Weights of a small GPT-style language model, trained from scratch on English Wikipedia: biases, a variant of Adam for these matrices.
Each number is 500 + 40 x the weight over its row's rms, rounded and kept within 0 to 999. Layers, rows and columns count from 0. Numbers have three digits each. The size before them is the row's rms in percent of the matrix's.

# down: layer 5 MLP down (transposed), 768x192, rms 0.0788, rows 181-264, columns 96-127
# up: layer 5 MLP up, 768x192, rms 0.0863, rows 182-265, columns 96-127
down181 111:492456484509514472483490557504487504541444496501534463420502532545537516516454473423467427533551
up182 114:519530471519497473527499534426462525500486504438531507421420505490463458522433482540447522546519
down182 115:541485493472429449425562415515504473544434443501608474494472492499519466518476444455537536507498
up183 072:480520502510509494479582439539498491504560543506591427449480507502485498457544512591476537549549
down183 082:464497553581354498480535496510451476442530570577462499431483506473560467470457485496513506474442
up184 111:516563492573508461468537454490512518431438421522481491601555469504508483487484486524529470482414
down184 104:426457438571548539523467501473493513473487462529517539496478511494521464490476508518536574460501
up185 074:550506483569516522508579474548519508445548504496428473576500510410530530537501503523499507509536
down185 074:484523537460512489465451515580461436492455506495569467544529539519560486516516492552543571444502
up186 095:498423550461487511545482488453552559507558478394417583517451503519533523564449541468540548476485
down186 088:538470479458476605399510554484468515451495504481535406506553470475510516540623480573463479530569
up187 091:502447485496446488504464490534501563510507447536529525461479507496540571492486556493493426477527
down187 080:480476500602485544502480596436472509476545534488495503454545496563497462509430475549517476545495
up188 091:579519471437493409533477467517565463463414522464554491451498527506443555489550460484553475454497
down188 088:472494462495526526514543487470484490441541489507543433489519507491443445540516545422459475516439
up189 122:494500535527520523473522476529470459507569518514498520540482519496555537605506531510503475521553
down189 117:467471552578504513555469465455457482494457461541526555463504523534529479522524453430538526465440
up190 105:463521559543513489448536483438508550501517534491461543480480550477540593572451512555521496434518
down190 105:543512467461496493492519500541489512520435498509542579446494523498501529516535449489507449536492
up191 085:454429438517542515497483513528437482513409511538501437471500524585440545526478500491426491513473
down191 082:460487482467502499549473517485510445534472539500474563551513475509581558479564546436480461550490
up192 078:508499524541550440512484522510494429419520491460553514450491553467452493466517496460472529464494
down192 085:496499522532477513579496428509449523522515498543436527518509554465531489389434526482500540437473
up193 098:482534512492543494516494482537460572496448489457465438489468467498536471524444457542504470498531
down193 093:528572447463468520500510498516514546485491492514427485478466498473486452545528478505490507539530
up194 074:515567526449571497465596485517505530501465501420490544467545451529508536517491444476471501496511
down194 079:504531526482466533503502508467453564455527470615451498525452534431572476505427513467499513500502
up195 158:536485549579494510470486544459560475479479464468507500522491460467468553527497498559446438481515
down195 106:595479505500502481495490560423551497492490547417488470486542485519483555523506488490467490532504
up196 106:479519510487513463525487546486531474475536468409540528451460448495476503506564430601487508482492
down196 094:500445479499506411552552588451524440614459478468474514472538494537490553473423535479518515525454
up197 105:508493470405467522457462540451557548465459515506445454526426426514500522491483527502471437589483
down197 102:434481455534461539514510412534445494534547508491479479534490444514482420569480523426538539485537
up198 081:470512465479528470499500537536460474503460494442463491498518466415487497505488585541486499507446
down198 085:537490529531512521552469525443501541473503474485498547535574492488513534460498487558511506540560
up199 098:491469504449550624532512477474473542479513447538464522552517443564512458459527507546450480531469
down199 095:515508499488512422460478511474549468475516496452504565491522544530442534405461496487465515503502
up200 086:513455435505532506474476555556576489470453519507384495519518472418410493512496493511453471467458
down200 087:539550525509487548551518526454505493464578519433530468492474421447531400461500486493528500463467
up201 110:511505472505517540429496477490498503510537580418466436482417441512475443502556470514448435568538
down201 105:478498529514540489483555527415465450562527472529494502519462546475452443532551474602462475445440
up202 117:524479485547473499539538546440497557442482434545421511535492463422519533552488512481501450495493
down202 116:478493469588563472526491498537511498475471540479487437441503462509487571467527496513510473452491
up203 127:453439481577485435520524479473526508482484541512506411476464375484469548523480512479418419488493
down203 143:536510488481501529495517485407488513504458483450512527488500469585497517524448521468460553562521
up204 073:530484438482515487453440482438543533539468455432474524630509395505463587511487491445506451454440
down204 091:495457517463433502508450498495474545510532499569524511481488550477563485498409474514574511459437
up205 078:544473419447547424494482504500589574498506519540482486525407407507468497495449469542493547509487
down205 083:392420490474491552496519469483387499510523511448450520434506549479525468464511513459527556498547
up206 094:496506443496492491456531439505474543526512558445497478490492473504523559506460566482395499524527
down206 102:591508525409482488542510557503453520460488441493505633404485441519497487479494532518510539559530
up207 093:559513504562499487505563590527493503494526545524499475548542460557526470576481442503503471502575
down207 090:443510542515468564517500486470590434510568504462514414508501501462522460476512542602501556555551
up208 088:544486549542474495508521449488567523452526476466521464490484484449552492516549562624491556450532
down208 089:540467485525504549486524511527463531538492470508509547517541471560454536515458483452526506458490
up209 085:499500464498537524533557500489479473455510487510501491530548478457453462462568489530450477543554
down209 080:423464502588500564541515505566499537410550462468513512512441561515517507496394464556513572475453
up210 122:444485483521485526566605516519525487467475470463498456500423520496535541558492515496444479493512
down210 126:499511467508540485474444558488572489577542515472515513474495482486559490474516495449505497508555
up211 106:461413547509568433590487485512523496506549478486525512575504512502532524457517530604514471450531
down211 096:539425482476522506447544553467478461484501477518466509488500470456501472535512632490494553451471
up212 117:510436598498507498498486476424480561495480529462463439475456432525492509462464500541498508421559
down212 116:445543506479473504397463484509550527506467500461494473489463488586494536525499489530547518494549
up213 113:504530488570500492419563597457475535478515470471471486508497478596501495552476437542477471454480
down213 113:491423496484475472514508461521523500433411427525506488447497516495495509510496551472459475497496
up214 098:478524527474531500529477424559478466471558554592468490498514507530500505502484474499524485516450
down214 084:545561552522560553504522560460482543544630510515493575419511416431496519468493474531506457555576
up215 075:587473491533583517557499552485465457493504538496537444491469474520425521512539517537460525532510
down215 085:510516531481418503536507455462451502496469482537418556462481512591563491438496494483577508450457
up216 132:497456505498434502460483526439553564498500508500466487436410475497484537542456522626503510468492
down216 129:503558510491547506523527470495447482484477444506479610553561531577475514512616502543496522523562
up217 078:505467516530558533469465522471532449467476391444443527537527507474519479523525510502449478524477
down217 086:486501497457450483525492438503411483515506556534480435438548541472523458478480497463571508421477
up218 097:467463518494456589451462456479564523456558535519500405498462529496501465477513433536473555545556
down218 093:538516533432510517478515509498530505516538530467571474482552505512500494511435434538459511494559
up219 097:537436493606521549593532504444472576456565549523439427507551522461538488511484467511468479496491
down219 098:557488478480480491593476507531543483538446487510484460499494416531470583513497478454498482503578
up220 122:509480484516526521526499514459496542533517522506502449418465490515495527560529530533490448540457
down220 126:463479514463473477531502468491544498544485486529471477507479535524477491474491486520466469482558
up221 093:425476499459493556485551441502472546557525489531521508453517520426479505588505521561439494510521
down221 085:489438526452527495522506532479501539521541492534490479518465489595494461444423547555452526535494
up222 074:498514392461488442429509470470501542555488530457567459506477450501451543401519514516456504538520
down222 082:444478527510398540529504493512473569481529474608534476497427524448500478471447502480510498450449
up223 101:505571488518463470546535467553439532472520545524517460423507451476446511476533524457477436542514
down223 098:585455512543595486435473579523495549484504528442544455452491495476544446533473503487496550465524
up224 098:567491540451486514508491470497529534476424520476473474521488510518568530511530448451442448476518
down224 089:434562424462494479457551499494468466523477457524499530473475480493547481487537413518504551461528
up225 089:519502571465504448508534476460505451502462460524512486493466510489503492497534490509488528504545
down225 091:472562438420498514454554469535492490461530533583478500437541476460577500562560501439512513511483
up226 121:509477463502484425558509536444509557422530466493550465449493539421481579463425459534497461476509
down226 119:517526509495549510460495482492484501539525493537482462549442441427539490443517584469413515487498
up227 115:531486526582422512511485559449501420485483490542542454510502456482488556472457522439525429531521
down227 121:486463417460501543477518474468492484520494514461521528434489469512502481543491495482562557507520
up228 119:494496533517519536519576466487508469481527545479509443525473542503535481476540525557432557558480
down228 113:459476447560534501492505486533533554563537501523575540564509550404517520499609486550463437519578
up229 083:528473530521567532492477544511557523489419465550517520492476427539545426494509481539558478496497
down229 089:511442546435516503505578520520496485605516506526512571504549492472614461488569511519542596482456
up230 118:508509513565525516455570487532528439504492526457426450614507464410470478583457551479518516436560
down230 107:550438522513508448541469513510469506472507490460489471470501524524489470515480560454462472460527
up231 102:496437452522482597466503493436503466453458482420506451476504452508467450452531524556468502490484
down231 102:456524552450500510440494552474513443493477479486446564572522545518519483497504528488506504490563
up232 099:465462520558593485531472529404457492554539519520510541541496501473467515577457577574508521505537
down232 102:466501464500526534485489452527519555444433547514534412547497454500565582465562400537490448418488
up233 072:455497533550481515484517434512473539489545603467474526502532581515523506547518572542432470515526
down233 091:503496487543566538478482399505485503491542543513456556564504512484534541494485539532509502457473
up234 074:514516540527558452520496521529563483437506409437470490474509506516525476588529527532525481456540
down234 081:502448520545477552473469458531497505535432501531502511486550609506513523438469503460497518500429
up235 097:483426540506572503460605473460503544496488536479443488578466508488511464473501577574464541525560
down235 103:466519464475465523500473438510490558466535476522494507415471453549487522466467493438494567531539
up236 077:461525486506483524550497441468482557561436480525530443500597454586473551555448485541437396549510
down236 084:417536478473498511460543533519453528480488493523505541530507497506489563493544535492549400504531
up237 107:612453576511465574423535471492495455501491509499518505490495481524497583598514538485540508480548
down237 107:495492499563545413538501518542535505481493503521517528546486518438560535484519547541474435494520
up238 110:537480508516535537431588500423528504466484548492487514554479482516437485476459510523469489493471
down238 100:514516475459492462497533537567493540508485499511518486526555457557585541468574460559503552519517
up239 095:506470482516526513497462485489562511434485532478501523510492533528480573493364414473537542483475
down239 092:490518512569459459525517530523473472473590496450543514503468442473490473512500509488513491514521
up240 072:478538491501491492468504494465476469455498475510541479493650387485468513539509479494502447523497
down240 079:482524536554461549553561560446458547412485445584505482496479517436531504472474442506560519447452
up241 082:507416543498545535498505503416479518508459556520536459541479458579484439467533489516539456494533
down241 085:547498498501519507513483527498500483477555503517526506517517509516520425510512421469520508552488
up242 072:573504477521490443465475563494497560474457383535426515484515455511422471485414534542455447454521
down242 074:445472482475452596485448508515463459458419479528496436488546449542557468456514428449512465517502
up243 108:481566483499546540469470492468454456464494551474508478461475481488486498466523450560452549476565
down243 100:505472519490506498514541553478509480512500460527487488482511490566488600504498368545485444516469
up244 115:467511548507457533592504486482549508496474472517505449434528501516493516533532547518501532563502
down244 109:450505471417501502420435524530492525445449464473552542531564523482509507427446473522428514506539
up245 081:504456520470473579476428463509513557529437518473559529481488528589519567457509518507527545607482
down245 083:466496563513478464532487478479495542464492507538522495492474543466503516488449546433533535512423
up246 072:546490415549532477471525492537534531506551546503476497513480525462473569534520540540440486597528
down246 082:508522512475443548414557497499411500463518562537425470479563492457585467472442507505498539507456
up247 112:503399520509509464543528518519522575481594503444470485568460497422553528563507467591478466433481
down247 110:514530493445524492497504473506534488559461494495475480472476514491527490508527540467505447514492
up248 118:476488483555528559539570483468539539484559506509453484432431490528499470556410563498455511555490
down248 114:449474494606515470533491530531497502550513524510525564614435548404491490484599472552470460479530
up249 108:468455492564489578488528486485449605467459538468473516511559498513472525463568540535461510502567
down249 109:581502444466448490584503536480509538459492489497502516527456540566468439519550522509519533471532
up250 097:486429510471469495455489503478509513500411492413460540535524533503498495523590559481421401475536
down250 091:528458507434493524514501545508524512481496525544468517539498509421431502560518519482508542506538
up251 102:538478602551554562480481491430579436496458481490456471449479471496552453527488505484477493547504
down251 096:485545449437511458491566432528431537514463536539487528487479461538429515535555464511534464485491
up252 114:494504494480529525562386480530515535476528469526496488471506532475564524499543507598428556547590
down252 113:544468545466489515494489483496440539522496549410542527493505529462459392485432547486483555551478
up253 116:488496420546473466413535464493431515514529533472446457471507481491429512569503452465483391468490
down253 106:516505486514523496500588561504500507571512571504503524501504474385509458552524500468514478475477
up254 110:527519466556524523496460475484519527416462447487522423480466512525486523400546503495557478443574
down254 114:483465477569474485514441515511468460553511532495501478547557462448430498530520587478409463498498
up255 085:542530423478415514588430492480464498496495455567481459491512452542456467472435480478534468498461
down255 090:445583495511549531528458490493472532477507433482455514431550485511537495478556582540557564490505
up256 105:509519520543499504458516451534466577470436579453472439530454478564513512468491487488490479500502
down256 103:512518506417480513507515417563456509583519456467463523461429503490503458533455474544485533457485
up257 097:460524556469530532395458456478555488471442538493456525477477494502506480524432488474520502458488
down257 089:458490528545504451541509463472488454506443565493462523559492437434507496510406452436480470442522
up258 097:588520516597535491474531505440544481476521510487503494461533501463468578529501464517545431452496
down258 085:518515497520577561523500546464532564562475495441485529513544482455489542491523502501487500475486
up259 101:559576528513511455433459483427530516392548505530466486473582487452451504532539569542493454490525
down259 094:522488481445499501525468545455447474483521510516503544522409453510496477518580474548490505563478
up260 096:504462538538495442486549524530492502424493518486460432574444563495535475588457492534510487508482
down260 102:514554481419439449484486504529513505522567442438535475529475560559466548538446440545513502517510
up261 092:503489504473492410554490561487514506426503523528449447556483415528440524494457470544465522503484
down261 080:528471501488482538505550475481516476472534534495434521421479455568580530502554468486484469535507
up262 066:506486506524543486519576395511448490547454460473524466509553512547514524541504478463505425469513
down262 076:501497507491491545507478506484516466581484553492541453461543474452519521475568460465508500510502
up263 087:559487496551561476488484473506474460435370573448508469506451456546577494519479470544484457522526
down263 085:565482472488464522438555469479479463468501453490518514530547446482469530542561456470452528418549
up264 109:555405558506524503493536491489505467472542515467546504606458500464505507557544461542441464441503
down264 108:581508405464477475521495446558421520501526499469431474488487509525523497496455453421534452516537
up265 090:473464504522452412531549365503468502508491519505538472432540520467532578509493543479495537484492